Weights of a small GPT-style language model, trained from scratch on English Wikipedia: no biases in attention or MLP, 183M tokens.
Each number is 500 + 40 x the weight over its row's rms, rounded and kept within 0 to 999. Layers, rows and columns count from 0. Numbers have three digits each. The size before them is the row's rms in percent of the matrix's.

# layer 5 attention query, 128x128, rms 0.0913, rows 0-31, columns 0-127
092:490524534446539485465524531506447522491488532564526427459491436535477518505459577532556453447546480520521532473478570503474480461452525504533560536538521498517450479529478520496453485553534486549487546552495494465529450506534556412589498431400456503561481500464501553483504485486486567495444564551448551467515509453484521448517571509493531494595470501547488554468514499478429567484552
102:506492544419441437486527550500491510531495539446503482589526433537442522545468501520478526459493531492501485441445544582461474449515492446520450551500543564490412433523492408540551514505517523475559484491517423489501522492483527461466539536475520479469509478553540565483509469567460506454449493488511393467461522527555506451537513538499504582500553522480442495524434510519467446462453
087:428468428486516541484517547474459474500502488495492590490529521402552553533441461454437518460463536518539424405503468497537490461500589516452522473534485502437450477519547500533525464429463501520511486551475460556514460434516527522463530451497441481539515493482532495494506555445493538517544549488456449479457549525521532556494475504411531544426490499493531450410479448495487540535540
104:427493491523505459556581496539533511569482525480509457469576542514490486497501537412521481487465538507467429452513424488529500496435531516503567457456534411495481439558416513478592494463474520498525548481519532521518511514525481517535537472451454543558512515511507584491473441504524485453410491519507435484484439490500467515505496476485470457487536510445635464494446483482539506549536
108:469467504469450469543455501522527540546561514491455473448518449480551473488514496517455584519498486592514473534441495534449453448489483512484497462537564450473539513473571443525478468496455458526448643508526475473515510489518530491530500534473484463488503450462567463526607511531498580478546564544509531527503523461569482557447466510474454514449456415488535530462488534522561523495459
101:497509521446492504437472464535493510464487502564479551493437477454565479495430517484502522535482494463550510416492474431439515469527513473506512556611588506570492391460516454519477479510524564497450487470494438451456428524554481551513479487510513458486482473421481554507536471455563543565510484498547496530392418509494516524551514560470481501526567554503496492493506502525473508521470
105:549507502546462451486504514500443488565485492489468621502509560475490530409502534430576505448496457525508591497485483479487517510555493485494561523506505452436531473572469493553505489458477517478556505535472435530486471480478498522452478485514589491472505501495506485579485488468529460522502571576535542476479514487451492531523536568514537430509473481429467399511482516559594567539517
092:454505519466491422461590450541499455470465509505512446434464518495504575507479529506472490463503473470469537472537599453501489475486496468365433501483530487543465528525456513547495503542507452522461510503475519506509491485502458503518568440556551529522560483422484501486443555474516467495519465483429500532485417520524481442493494518426423489468438535513484485523534525522464446575603
108:472499569489411532481474489460429497429475508492480523500452550443479440477550477446435578499587605483491499472508488561521526464495463500513532488561525468512494583506475557455559498512488550505498521514527539601533499481473497497524482549476511498467537585509413549500542472503427474516513527524483472540532487555555508513503506528567556508511429470506559497550538491577486476430496
105:451567476537443493508568503462466463506481465521520521509538556464517511467467480500515488476492403506491613456495509464526547479489497485514570458567493485498572498429493588533505493580478510502462502540394467587519469434562429497555472551528517476510515487507437511539552503520542507493524528455458483505550511502513551517478546571448445530541433549465478495501519532467553431529522
099:552514542595537522524545521529407489549514517507516455454467495493506502532520535503436533508455425504438418442574525526474443536496500494539534498487475512539570464567506519559525509513538466555548466574530506478529464481567395446549494487514510506505561494437539494524532505565502448516481500571476451483502508472543573463482547472560562452497487567487563549520495514455516463516474
090:463482447518531502503505449498400593523420465511475519452509492504480459476507579463463528530487422495548507500485472497498503435566570444489409485492461517531466472513522538532463490516517504393512496565415511536425436534493504496521491492516520485486542558562501491532527464502528446516519411535459479536532454519517531443505524457535493493561523428415498531493566447508517442523524
100:450477513487440555497435432552509501513468494483441553499441589571576437510502494480558558529512503497435541554526485490558500522606490526484493596445491496486530515468524494549593450501525468509527552508465516510557470432543528452535527545478509477459544472459503418445508534494478544506482512551485532470453504549450449499478539483478517475477523438472473415535484462503571507497526
096:464455499457486465413537491529490561553493470567533461496470536447514448561503444402483517550506476489508468600523521548504531519463485398486527511575434508477550490447472488472507521532493478498526532530570530527588455521484505581446513472428539463437489523537489504473493516493517475497534551496521492483549515462520500469450437489501502459429455460482445531492505437541496491527388
097:461530519545461499479476467495553529466470469508525470540501527483421438604469529415479449459517533498484498472564446580501533490505526531543451529578430521444485518488486542500567528497527468414565530511516553504418536434551521531513492519543459473517482503428505499523522441552520456504603472491491514537482428464530492416531519488519515521451512513533559501497514587496502461517556
089:458568493433451506464482493456497535520471513577574497546492428527509506492555479514548508421484506519572464492503417528497515561480530490541552476520514463587546504584549509496529485553506463500489463471519453578555529485485531544493466483463489548531593598477550518464503543480464472412534496453477512432473549559503527535477499534485498447543465449492518527579538517436484477514490
108:506538558432526486500497514472565524540482441534465475544440528475546493473447548552553495529459470484433495471490535483445465603480534457570493477538485475494449510476531490458481533493519497515528540427475465465402498513535489470490503446497466455535526478445566495483507445513634495514483450408498567562559547472510469500481580470487494480483451489421505446442496504534526539488491
101:496509493441511505476512492495576521479572525561444470478506604475532482500534576538558538508457528506455430523508546477494537476472536543439508569450510486500480470440537518501473461489550555480445507425484420475461505508406469464435567449496504498541489470490473508493484428469477464489504466521478460508493465516506483418559517498552526575407492599578513509485525468532504504525556
103:506498555503463448467466531514529425565498418515522503542519558548425568493442432500528484520538496482502466465518505541475580486420481471509475520537549549461506477512534470463598487480519466493501511508492548498500515496505507464534499514525463506497546551499495532481541514500579502425469480586499446442510477526399493367432492522560467537573538491481405482516524523490454495510484
102:471567525589446494453465466479451524514464521432451483536493408476459460452531445504465452514515442484451548557523597515463470509491504494541444447487521565518478490416465489553516448548491469515518501492534501556474577557484568470505480451491455527498494442501476440524531571482500540442437452507524462507479417520537516477512518519419520477514462547493454526503496440528431532530539
103:433507488513517538459470519465470488552594491471483568457518511494591560486459474494498443512484443545484574469420517517475522574523538487485520473479557469450537439493515469476500523513513524537448531496524460479433549546530509450474411454425542443579474463485424532480451495510490483553485439481491478483536484500465499467477495465498502441406523446534534545580551457502445456512527
111:502460517516514530417432516500437481536493568528480575418466527503511512475487464454437514482438568524513515510531505458536619537462469516512486467502553554525548473525511478470511515521504546566570563501495491492446565516510536537499568525517471467487538533528623492503513493525510506398553508532464430458436499507524478538541522511489492480578412545556477521539483465493471470512489
096:562520540511518520495517461490467516492460489546512536517543482575523525503520553441453463465432507532530518522526501505523496468549478539517523527468448511486464446499464450575552463522489529513407576485467567501496515482501464472534479533476563511489472453504535451451469500456540560473468577516445487401467474597479452455517551488482508502486472595535506430595537409514522557459461
090:459523457474497535518490535565532550531526530480499566516532509506469549583454515472451550594478515431456504499473496525541470470485538519486486477546538432497507548504526516565520501501505468549462532560490544432475455546507544488398498479480555539479512437487526503461503505536436487595464448556409406536438516471506499536446543504493536536483533420551483523507565503568511511521458
100:477516561459503558510460513555448523511436448523544541558519489475476455475471489466524522453435520528422518541426536429496500430468494437487512508494523412476546446560503528507502499517496477484563429472546539497462505458494466564552534480527547440516491513435533458469521513543518528524544593524500435528549494469574453548512495399488477491583509434544536526508508539528477506545533
095:457584424555469510454476481517554555503519474518508433516542552522481507447571526504420552512483452514527432447496502469481515489493508520438542507446428516465452543542495496406498507483477474454536485534510501454454553483439528521575513469418469504467565528530517502500470469454405505526468517543464490478420546557484485432470527501454559443509475452433498552522485429484525485522499
103:581504464522450475543476478549480476442527505499507486550526426486472501561531493461422491510565485464502522461576526474436539474505452487536496559491494528569513551427556525528610506542535484458534483527500552551491509483555453491494608499461525522464545506496488517472502529468540560480414459500466419531517497500498477525521500546548524552498450464502580477532512550540569425494440
100:482558535470513550431531401472531501515461487524503470497551489461530494461521540557458478409511547429552490454491490495535557529537577536585429484526466514516489515521496502551594556512467476489530534491471512504572528506544551511537544539495542488519488564489461504560587562535584522457511545520470486477440428502568494451481447526526483511433540507445518483501471543478468478451480
101:480479546511463476449518466525428552483572507480486486517504482507486483567456458588569518438482542490545499567482529447486510486527486528500574499445510541467549429520447481523586523541560419426502487522528497530521500559460469496482498520516490542511490590492416503480543499478516516573527491493471572593576519531499494455487474516502448505514527464544522448603521549520468517522566
094:531499577519514457485540471509461537557433466516413527536461523426506464519512499475498491485462511449548425484508520525523494460482413516504560468453507573501504555486459520537448456601479542509444526466437544481529523526595475527551492502494563505505493456580452453547558455554538533503454558498497468484557503512542461485510547508471542555468548522422519541494459546498486431454484
099:498515498483536481503556488503482504491498453510509459520565527540417517400544495442491545478509466541421499481538505506458529503397502433558540447478520481392573507468465545499493614495465453523502467429536491499510466557494515541556446483499446459470522468466489487564491499386483508439515472525418496509463493526492460527454476507522482551521454433492497506522569544530473492465515
099:459458526514518551592533550502506490504478515438527531453442492444492539511528460554503522541438466479528412515464490444491526512468510513538465485452508428499509544403494468458474482451467589523537546548433496508531548541437519537498514508576476488560473473560562541470522545475517459491588443517515502486481483547457453497497413557488451477511576503524521581516480519511430478523535
# layer 5 attention key, 128x128, rms 0.0925, rows 0-31, columns 0-127
104:565554541533544456510436442534466477569510408469477466455503475562479520462509490475507485429497544527489537551539454497492425454459496486400509541462573487518517503489498448505433485548478465491433486443472475402506524508482470497510461473513532516510515543501480493534444474506419540492451508514506520546456453450452533582475558503501488432583591496492482538545489511485586500490486
101:443447517511555550528534517510417522495516501559515539480528581488496506465511520455507517478511495499523471530517474503525514523448494526529507462513506497447515573482521566440553491419488524508545611503508467557477530510527511478471606532521522467476450503500526569460503441570498489541480497470448510450549508452441570503599507518529504516578489527531549505503563450511443613422496
096:515488598481545487470458563494464486543476559467528523441555501523502544489505596539437518478514517518549528448528498513437529533468521527449455490527479498468524522477556534514521466498478513536579558505563504533493504589538555497434528530511516464539416477578502562514464518485559520500436508536499444486512522467495421437567510496514508480462435494488503465483482444578504611447531
102:427453473415530484420486473580435523539508446510528489474546479558496534449546473470527473509488472479563458514511459491404412528526469476435460506500518467443513522541554569472472406460490494524467448427514516494572514555425576466512482522516516511499539508536527530493493516507603547497569485480465485514454512416529482464522513497468477500491488532518531482536531519549515564553488
099:476481494523451511494530505537543449513576525519556539594472501529524466549534441472462487469468489521478487503414491495500499409547569419447523503502483463508527480549479469489492504488480519528513467506464529485413525463465535512526445430538510528503430525517445460476496505504464533496513449484526532567516453501454550526415525492488506519443508529478474433490589549390574434592482
107:572486507476507485530494520386466449486513570484471505517490465479480512530508428473375498571502526432508454485475440501475491454517497472481519424566517459483501474465464529508515506517525467577431484515523457583517497507554508549522602460468499500485376545480515517539496459437573437492531466450533460469494477486505533520465499565587492508489531442521514529472505495472470496485540
103:553523501545562459477447515543449454541508486539555482460524537479471593483571544452508561432499480509498522452537508545565424506418500474574523490475464469539523498553506565537488482497530444526455523504438514447608520521515509572542437569474468530542546447483504509551473464471505547523520482543491516476496509431548502426469545511461455422548540499512539491540450496529472489482493
096:517485482495486466457551459469587485493607508607459501553550500530507473455587495543529467549511479477523462520503512492503491485534570486471473557464526452523572420406440459448403492550521508524451497516453533491461528505497507483491517446488511462534440553478528476479525440447530522474500588463471444477505571469524464458510507465500507505429549433474508538518474482484458450483466
101:516555587527566511454429471504510537547482539495501526475543520453465538533542585465515482441462546453518512529551523495544474588473473506518461449558493482506501574479492523524539462435522520517560551495508532505516477553498491465465527520468500519536536511482550485543431585537496547475507520495468468452511488467476418462591521537486527479548487455510509518454435531592485615455556
093:531460548482537452501571535434454494489542565547529545493499479456502521476530545480464472484511547526563544518500523501530531586483480522503557575619448512549568509477501561541574498552507502487553533536492541549520476536527445491495535547475430449583521501564479510480485531492602493479461537528501503431533493473539435511561506503505536510454447459543521491475505513527440573461535
103:489510452559542405476457528570519479446544416447508511499512446584541503555541494500535513525483431501520541546575441455455518499531461530474511502500509492565503511589437502508535511462520489435485501508458501504554611497551510472498516567580481489476548513516521460570471471491534450557474546504434526541513479503495466464502511532505493452475515561495513519486412558509421538453529
094:501461524488480456511637518470469544426523576443486520520488497488497467494528496460437494471516496449434465525503489475488519474485425493500520585596442449437484502522452495508556490509558552486557471487508501452500458465555541536496504450489497526459504490580483474484537476478544518484459462490535489485527536526590461473521547534520477473429470537520583458479554434566501487419567
100:553530518541489468464557549517465496451493562477489519500603545508485550585537540473500529516517506441522453392523594565532529521483520495519446502564419511483485553493509536548554480495439500567512530456525553533477545504463456518513515449467427527533507525568493482510496574511546479472509530521459572543525506505563504516612531465541490519507436490468496458534451502555527482493465
098:440526545443581541467494543472494562496489536545434566506581477496522524519476534439543537477587514531467569412578523497477534538455502577540479503594440444454481569464446586530530486521533510464501540503478549524485440482545533462427499513529471480502494491507553519529425519493552490472523488539470540506566489490482486457493508556514507480543498526520498492440464489530500572460541
097:456529506473578522448463467439484542553442515547533559437503496465484448508474602522544526528496529523457489559579482538544518577405472470481510485506517581472525523480542595476464507533520544552542508514537516555502499540534518502505441438526507510452529475559527579537505477462488503511584507529496445472475505478512503527553498508510541447472471456495509544454441565530432518451564
101:461452469484463447534549500464485457498489505538529517542502513538533466521444456520470459518503521460488602538414384507513418496540539462479520519514446499473430505477467456456487429501494456504499457468554507581485507473503512498477487460446403420507458465479523461485495471588496464512469468501610499588509516575518531502507471459465477406475494511477516508538523507453468528525536
118:516530489507501561507472513429554515486524466468490518476547473550496529470467574518500520456489509468483467543520509481554415522447527543442529503452482520591511581577532508522495517496500474466452500486430500421554538530540480555479523454583544566493478496498485527427415544436539482430539480570534503571413446439518495523497480468512433493524542450508455557532501487525527466464524
107:511514513504546483482490433458575543588488540489474499472496528493459567485483552487459496536470454484403411514542539445501518511517552595467473518499542489522526550400505536502458492507435466538464472451482391492483507532486520487476488457546551491498492522430484472530461507497472560473494512522445452520466468378502503430546516478564467571515526470530490454531451465496530487455542
099:512403482531464501561497544498493507481523471551512479525496559510537448471533432477501460477496553539545502513451443450458407465517470435559556469506554556483485488512513464491516545554469452461450436544518483476471526489447459539548471446492525553489528434517507510476481425469470509492525535442501510526475591501490578577512465444463460541518573524512559477443468532422550459549471
098:558583505455448498456551486480499510481517475523440521446541455495517543527579511553539501461513499583499544543541506504493506526457428481563526456442446490488586539529442499467450466490499575469551571514490535430499522539469427543505498508511484504474481491451489526436522501495464476474482498591449519485469533416439445513535426571500475513467547488534484522522508488560485568440565
099:491490458503489469457560504487543458469574469463498479496449499463458427561426458539509496480525428550496491448430488545476453475517502465452497442459562462498474494563471444525507389538473503488536470566494514558543437436423482558527531518494479475528507540462521445408478503508508508543563498541492473566443492466540515525443438505513449521428470579489532523512444501451510479516492
118:560552511516503453489403479537494552551559408538514469409451527484464513497535553488546557541464500491540540505477468500449496476463506532532473426475509477443499534571477474441429542551479461478430497516513509416527557533566524537534443517530499547465502494443504455506425506513498543506514474561470434511466491476452516535500488471477478469518594470530491513514500622496541489468483
102:512546452548500468457508464541458475461471430524468463442510557514475592533516531557437514516549512487607465451486534534487455484470514508528507519473512502456504536464471560509463570470465503511459513463547499381545526490476459497501508531464467510495541472512413472592462533534537544557505511573449465490514530425471477472495499535434494467573548443435469496521413515503503513468461
102:443442509542468496544512442534574499537574457520542487470501443511471501576497468470470536473480425513480434498438508436454458426506513445463438493452494468520500475552500426530449509539533525448453500565526514486511478461504562497512448427515525535467446566514465477553514456477408505546571488457506476569447515517513510558529491479474481522550529560453452467511503522434553448536466
101:474434504491522414419549553528452366549585514541531452484523555549511550478499520520519527450584539443535474555532502470504576454485457501437511507514525462510471477485444491494488566531521509519524527521505500566506436474488525519541516499516526474450490545487553469474478522488501482482461476471600546529490512589511577519523506526441554491409521471540508513498497516497565457525536
095:526405385479427502521552474524503478466482497506511464519439487441497453470528445523503483503502491508468522537442496485449490377529539467495470523473493541434500473532461432508487448433489521484516439462544519514447487466487539513506460450542501465496510484522492476489492455482443525482521529439541520535538504560491569503457454449445523492451515535443518421580494428440536438588528
093:452524527554578532432502496537504491490478513542395523404561504523526558493564525532430559511521523462490478549543525530483514597508478501543475462564452512505541534446511587508521489473490524510538570547553518488496511532559435466512505565518483490534508527516551492539485513481515521476457534567418482458473470515497428510592521510523493502530496507527496525453504531559462613452504
103:516523523496435521466464505520519466516478500538507451499431518515506508542501548478484578541544461545501502572553449545514449533492492439453549436467516587537548502595511511476425506483425498439357484473453522460495551527500492530505432492452536522457473488504483495538471538533549468499511522481516467534453466427509481513468489507457454411571568494478566486543483574497469504505485
109:493483475556546497492525571547467514526442589477563482528501533489562489544522498532512474513534574453426516474528526578454455502492434505500506545497553445499470480386371425503509483484541507507490490495515478600520531440406478539541498514503522474557465505460568524465545515525521418535537527543486491491492505510509503519580513515573527454494486497558524539510499493457457490530504
093:486490489473392511520545449474473455472417509522558386519483487513474507432516490446534552554490524517522536531433472451422454433549459456458511497488481504526558493488471514505565537483467528484485521544432472523481565435524480482547480582558511502452546504524471460514508509510491484437536463481467486477482502462476519466444477575367496487533522487533510502527516561420496450482501
096:524416442486435488546518487513502494488540450525520477521456495475535491518470440497553442491453546498501600504466481500498470475514502456444518453470552555515477471563426503490455527504461495420437421525461525495509482522456500498524417406546542500486534484466466475455500467447424537559521543513543487488464524534498562504434490461429458499449578553542454508459536493470567431526530
094:446580537475481485543444506570544529528530539476471503444493522470433468506470579462475465515476474517538474519442528514498501539562429569474511454489534462483483486477470430516446567560494541503527493459508546523507557583501520493507457530543504565501479427398437526464478538488554565457547495496502506435510536454586490464541461509462501537509533533532501413478540569554484523467501
# layer 5 attention value, 128x128, rms 0.0859, rows 0-22, columns 0-127
093:427536423505531593498525434535489508518567471486543493508457512459494538413416569470509484507585493505496515522471457563533557526526424478509572496486446555484546488488555538479414488513552524489503557531524542444533459473507519494483542453469569493560526489522496492452479470479457488543527546523517494577488510487521526448520523495495495497536457486550462406492480558584502573545497
097:478477565531447499488472437584485413525423498491544498450501529493503487532515586508440501441480554481478554448483571496515468532482514562539482524520559506509500437498506468481449435479493551556477564494458425458466543471479469498493486532530470545475513403533530502556531541545513498471434417482581574484475467548466528509494495438448432500527514504500454473494459531548525430480527
107:474528547437545471466436571429528540506474492458502558513477503567518472464494533487479499488466559450412560492515488477452468441597417529504429534482544496540507481591489514520510460549476446488535462494480456542544479544495482427466436499500561463516404492474501488522497500497496511439489445535535577489451473567585527523489514481446469453480507467524460515464481489492501492416466
101:480463446481480478517488543582514457556472554521436436567441512485527518435558450562484472506559499495444490475392533498485559526520529490522554471497618558487467496550546509483442459505506469506450499495545552474467478491464516544501499580534489493488481494558483551555467547554461494505519490527533486502547492453501525468497525462527588451492441427446479562459496562517484480518429
089:494479414521500485476480423540429444448512514536437497506510452485544475459396447528442444447511535559557517474465455459485498494429562493503438438528494514542539503462526426528416484451568494465475468459506482515517532401467519478484558494460410529486489545509509513509513507490571474489503514473428497490529511429422502528495591461519461488446517516537485454474460506503511502528509
100:486468487552500484498462532510488522532501517457489473489475544454402501418502490528462515519488511468584524524502546490565500462520502490499513488525418474437508542508500572424505475569493477496459387483469490577463486541568504444437442470628487477526504526497506452538530468487472498483536508483525482480516459490424519448526472509533507508439492487375464567532529450486452553529461
092:526538504480552460475426475532442483452522502492520492455558487454475486475461490489482510564505485497510494508566463442461501457508533442416518552480486547497543532471496505502441451577428557518523439559516562528563423500448454501488545472526516569507489465461446439461492543447502506517460499454432533456514496530520574473478446517478551462503544437538517428551584428512440495510451
101:509470513486494529483498515458450535482536483494588491483529551502466581512467567524508410499521425561522570509467491508538545504585456556475519471486447526472498520500530532568497515480503526504468503466553510472495547500530539552584576519528473532607561491502565555483532516527440450577514499479560534478509571482492433497477556520514524456517474496484530399503473511533549419536530
090:539469451523466477506536418494435528505583478482484453595513484491493537476471498587475519530520508432484501510551571480526552527448538460572525466543473414518471482530438478516525493499455410576536482509504462497448469568532494555510536504479439559488506494544402492528452551467496519448550493463490538531542503449461552478513504500532467432485528433489583463450491530513462473496492
094:513517475560485572555525437534426416427513528478546457482417568469568537518525511528522501518511538523512519450567483469427612513499531455509527456490521499533509466552460519500465501540573508490554482506478534499520567482517466531479521420546481522504474552534561506508556513572470554505557475440510479449484535511441502520546458500476486515481516479557489497472413563542488515563441
093:542411545451507465428517558567442529525467515529496476555486495510498436535513560524391472497467489535508581557489528457515451547494497478513496567457459507531525449475560474527415465510470485448461518484525492477499434572495504495495492530510521453457507518557570542438471432517457434477512493534433539534424555428535502524522496458469542532499459502540478485465472501461463492430449
093:505573473520511471506469512496542492494488417533460560542515614498510512492525559466496462506476502550496500463489499436564480478506466456451508511439465467454504448612504468494506503484459480542546499504456426523518502575462462430515582475441516513496488522596536520481527461437570484457419496499545541503482420468545470519489558534556510443539475505542496488492473517449574464445483
100:452448419525485452536538482500543506497463537538499434492499525449540528415529467529531530470419566599406443534441473503497529518482479517495431499503462515537469489518495500475478533487518541535478454474494503540558460483553507489492531493498403433538462532510457469542480531550453500505486449538381461444489507532502432489439467438509506576496534511458542470517459517510586521520497
100:407610479458449523495472545491508529535521433459563566463430512471484497545411528494485478568445453511502493420463519520486518464513475452520474490567583514492522481511521517505543509430590440395491517531509470520493468467502440543460454465463527465549445541452506453455487510471464509563508512537495508489491502507477468408514582487463480495516482474480448472536535493472449477510530
095:492510518415525483565555545487541499440501556506525518499509518450434525554478498507567479586510486495501468520444532559465438445521442556475564571555527553449517484530465524518538444498540476490535470499558489453418515561501499496514472473546487488539541426578444525536544548530481475473483465487505464521506559575513464506445496463541456505519523458410470502532451557561504457432509
099:545476508506545531457462492512549493568539512525484502512542587513391491539598434518394552495490426501484428488538439534496436494530504487452543457466516504445514526511529520512551451407565457540499536524407489525523454476479525537441460481468523483508493535490476462477461563558459487461505467501498483489536565546493500485491513416482511537467472527523494525443532555424522525516485
099:441545488496528416533481490445476470454429514495502463501554469471484530499515572425534498486473584531567523445473527503507429476495504532530490480478502490471491539451468499504487512538489480542434434506540450557417491436477447527462495477459459469519476424414414546493544536540465412457463533495387450484481575516512518540495544476503525505486540516483587475461476497517493535473496
095:549521500580491541458520530518480546486469510540482555493523459490513462486520567532466523547535503558551483510501580519550533465501492491476498519443533432388536555513551473549499464435494519547450491531455492534488418510497443568457504490449503523440539471477519463431545513462461531576467488495454475504532586549439502467491484479508538589465490533429529531517565573570471506478521
091:500522501543509440549529472514455540542510474545524567569517533533535477524490445484476486546403500556492535514538514448513501549476459477481523514500471438491483463605453448448569490539527510561543462551528533551499457546537497523440511476574535466495404498478463435539475484436505513503472453567554547483525458524545553487503536475502509439595484502424537508582489471500474469464479
099:477437473485533564452516482446446521550545534497578502530445512444478487476423489455496487482494528466440451458502579542487479553462445453531551473441437518517513548516482451565523474521442405505545528533451463495470505507463559480530542502542611534533500507520475470473529505499504523560503475485500431555565523509435495486547451432516488487475578565515549476511443499504502540553461
105:548463542445492503488463456496542445508473473528454523472492601533538552478473477521531538508487521522428555462481419481508456564495441534534468482474484488530479525563447477505536488494505477484462466430492516484507431458496493450483516503512463487478441542396507501552436430475499489442514447586554609510464409545535491509565499543515528530460546491497475541451507543441537503564472
088:452535507489438453435532592450490565516491501498522590503541487539453475513478537481508457530479505447460513517518502435453510503453511426539510479488531482498483491554497482491485434539437491446459505566518551457530478513491537505501486455522610540524426498541535502524555463544496549570547511503503451521513498592514472493495491512515438546567566526562484530635501445499524455486493
091:547468455499524445481515502498526420516518446480425558529443513447430467520547467463553532484510428480460533503502467515523480458459429502506591608474487498501479487518466492519506488540486527485549544540530445446510442519397522520523500509434583488520499548495504548488466478479469500518515502519515406515565454487498485502491421412579440460543521564469529518467520517510486505432545
# layer 5 attention output (transposed), 128x128, rms 0.158, rows 0-21, columns 0-127
094:459481501481504530528559489501528467504477576526491528492502498587529521553540509536481458495542489537452483539458522487467433466450499415461489554456471464549465586493560479436451555440470461471463450504428504433451456473517574413466539508484440543460495497560488564478527516515456507441413450466469456518460515482493572458491509423476523523449480461490551459495533491535460499516446
103:530524466548541559559483532465482488482573611454547528563450495494545553527563471521501502478511494503463453453516470478483547478495495534485516547484492599440468511465522501578484552480573466511530503523556515571448467531463557500490536489489481510506480519441480498494559452441456462544555503472507460541567499540519436483520546511536578545454538475506429491535515444458416545494568
108:490465464522516459512557421481492501480469452552569551524542487431447478504464489518565457509549509540549482500554481499525472486509472502506576552488433557500499498491486650520633477476516546494502517570494547595541511494557544485464484508519506508519519505526441545545479476492491504510509560489502477553546459483513467530540542529485521536425554530481568457573532529543477446507513
101:446496477611482535510487495491522514385509527462499467441500442536567490480516455527468488550539556497523499499541543496461509542552519513475483531447463548502478512490472488514517548433517512440448507525467483489466478542533461455553475458449523507502507470495492412545511566462557568487423425517424475464524499480526455509497489576490462508500532541439544477489464366482569538483539
094:500513523523503439501534537498542564496523420460453449474535434498530519467508529481582473431519440474412393474541578502481489561451512516440423476437547496465507516559462524494501510538507498500547454489442506511528465590416450466579576465551457505506530466452529560465498494451520456505492524483527531524487489467494562478535465551521455510553488454552461459498504516508548495492524
095:478575447464543544478436478507467569527451438515525500477594572508524490583543562538442502379496543507497533460493527492528518538511478522514561501449580573448454514576506505528495519445473485515481526515549494410558539503444534567482482496529532488463428496515439511487456497517479558479479486467551519513518536509552461517471486511499497445549485532451501500577529493479542496535438
086:468527432495499566412447500508579507506525532455542468474527500566455525494435557450582480475527483544513458552456484505595449527408549507488457491546520526471545511568537483475576474477516483421553479490478446521476534548486484519505520491524473493466543462472475522508502493581506429453484465445456495511507445502541488483531470553479592510490407493485503484489575554480491539451493
103:491544532502493515427517485485484485505503541485488519510445502501513482526598496467465548524490511462542523487486520469527555438451465460449469398522499442576548519484544483491525451479480475479492533496546559461566465541462551469520468420480473494452589521557518539545450478491417606395510504541492499501483468500470513550475498506514504518520587502418524576437533510425522533514492
090:499500504442489507512502531510532467549477479513496476485438512446466478491575516500525533581434477524453534515601468506485488434486464530508481512446547556505448544494396508501475510451533604454474538515494485497467558513471440462486545511549537524527492542492498495443466451503476536507490448511464424467427540517504439471492522483447490589588436461493407524497483530485585461496444
091:470455490525519504467529529570551584521500521545521462449520459495550470503483497433431507470487483486430491555479531507533477503530486502501468480558510521505502486447496468477423413430491540499510535499539436454448421538468563523422430512512520493503455539496481456464472512460444559474539529552467447555515496404483525443569500484561583491503494471495560481528553432470474505430556
089:402498541529445564484511493501536545447457482513468502537489570502519503558534489479532440500519477497462440427565431491457521470507462504390493478508502506498564471496471510543581479532514451500467481480492460487444509459523469554465489469539533523515486492498504503505501467501616522467434467523486500466528446492483569444540520494538524553485439443439548456475560518490495461640467
093:504491587503505484517493463465459482513534550427457441468501535474520453549453480567494516504518657502510439517515542455528481537505476466499545499411477452518482453425515519539514482529508511489479582523586527574458501515483513513503491473498483555506513527488474548449455545464498498561585497523503451481437522495549514532499483497488542546424513482450520508518554604528435484566499
094:549540485470553540498512497537462475419493425396469503427515467547488458537489494502553475507497436514473539458507586426508507541518520450503479444442422495491455439444543481502501492490496559464522469550468455449449502514519498552475557529496579497534518430543526517488530505437510586517441553505499496583472507484402585472485482539537532506510517534555502530474512473493458503449508
101:501473520497477539460555474510579491528423483545502463526584528409496553460544516481532548443508528506544503612571511528460526528508476571539476542426431496526548525489525508510403482518417387476499503534433524530498490456483567487544491516455495491537496515528522529553470545531460527488426500507509505483557517544524540484545528522538525498453498483542516528485484580543499562533527
090:600531498547566514451448480492512469468497462572552515537423466543490558501550539513427612483433539486474478500546499518486437457495494513510501481517446554587485501475500555552529562523480526442514426517496594505531543560551529480463453519463506496433486548524473423509468539468468534516547538582476482520492500491481490443505478449467532457462512464492517516483511483483484509531412
094:449561561355505515463515477515509523487520501546501562459473455503556467462442518522588475446540575560472518539474479534560546498408449510475474465503501510517426463439465472450505498561581499530469446502515562475530464529522460526483481527493539517472558522526496484489524517512507484523447480571438504489534548456544480456551490586528493489493554496528465572516428475484504493527529
091:546503505563500522452490452493503522505545472541494610522512500567501517531482453570535444489477431443491523547515559547504467549459513477571433525469486497498521565485491429425476515551493527520496501528466536515501583450469451470530481501523476486508543498513555486551503531463463501427596469514583549497495428520497466605499503511553536493453488514575479546540503462522514438535428
101:541525495490500504470447485521567466495520506492552410429425466499500423493508492498530474484592515551513516490569443513470534523483525547499517502483504616528498447473533411431472559523463462511526526488575481437517567563509501470542539516494488505513491523523493464458496610515514503469557537488467582518498463506465545545442524421544524479501497481547498531523495505465470473558599
092:539519475508542514495492472433501513561451502438514515472492425490474515509511505549469490525514496577497507512521523502559515501569456541479554496523495530410558492448392513588408479453530625417406505481486512477485594493462469484518478554524518493461504485529440521496522485522465442462485476476473562528513443562471512491521499518422494424479504435504497547504513524523462460518508
093:511513512537509460497513397478550498469480479550518494537511545541519468497551594568473482548500496468512479473460526553586532489539485587445492546517558518500431527443617500413538485471482561519402533473459485474465452423499413420507567488488514489478495490527489462508515461452431518476491510467494542541468562535547531506489495490487519487547463448495498505489527531457500532529560
103:467489459417499483528591548506495564486434519503464478571497477454458439496510491539529495509603502489529524466562608482480512509482472520526505535551493481455546497465490542532571491502533524464571527610508498576522444518553548509544481509461475489521487549506492485559524512525520525492500495435474464411534504538478499478561497451459510427546506497499429533541598441481494534529468
085:497526569464568513562466526480462518494444528481550504527495490430452477500500541467471493593556523505541465508552449577577480504505555499539496430560495433552482536565514589480488467454506525500563526511485462506506518513453458495563528520444510542501540499556508549550522486415551484496489496493546526517471561521497515474475511477467556462428438493374510495453477521546462554504548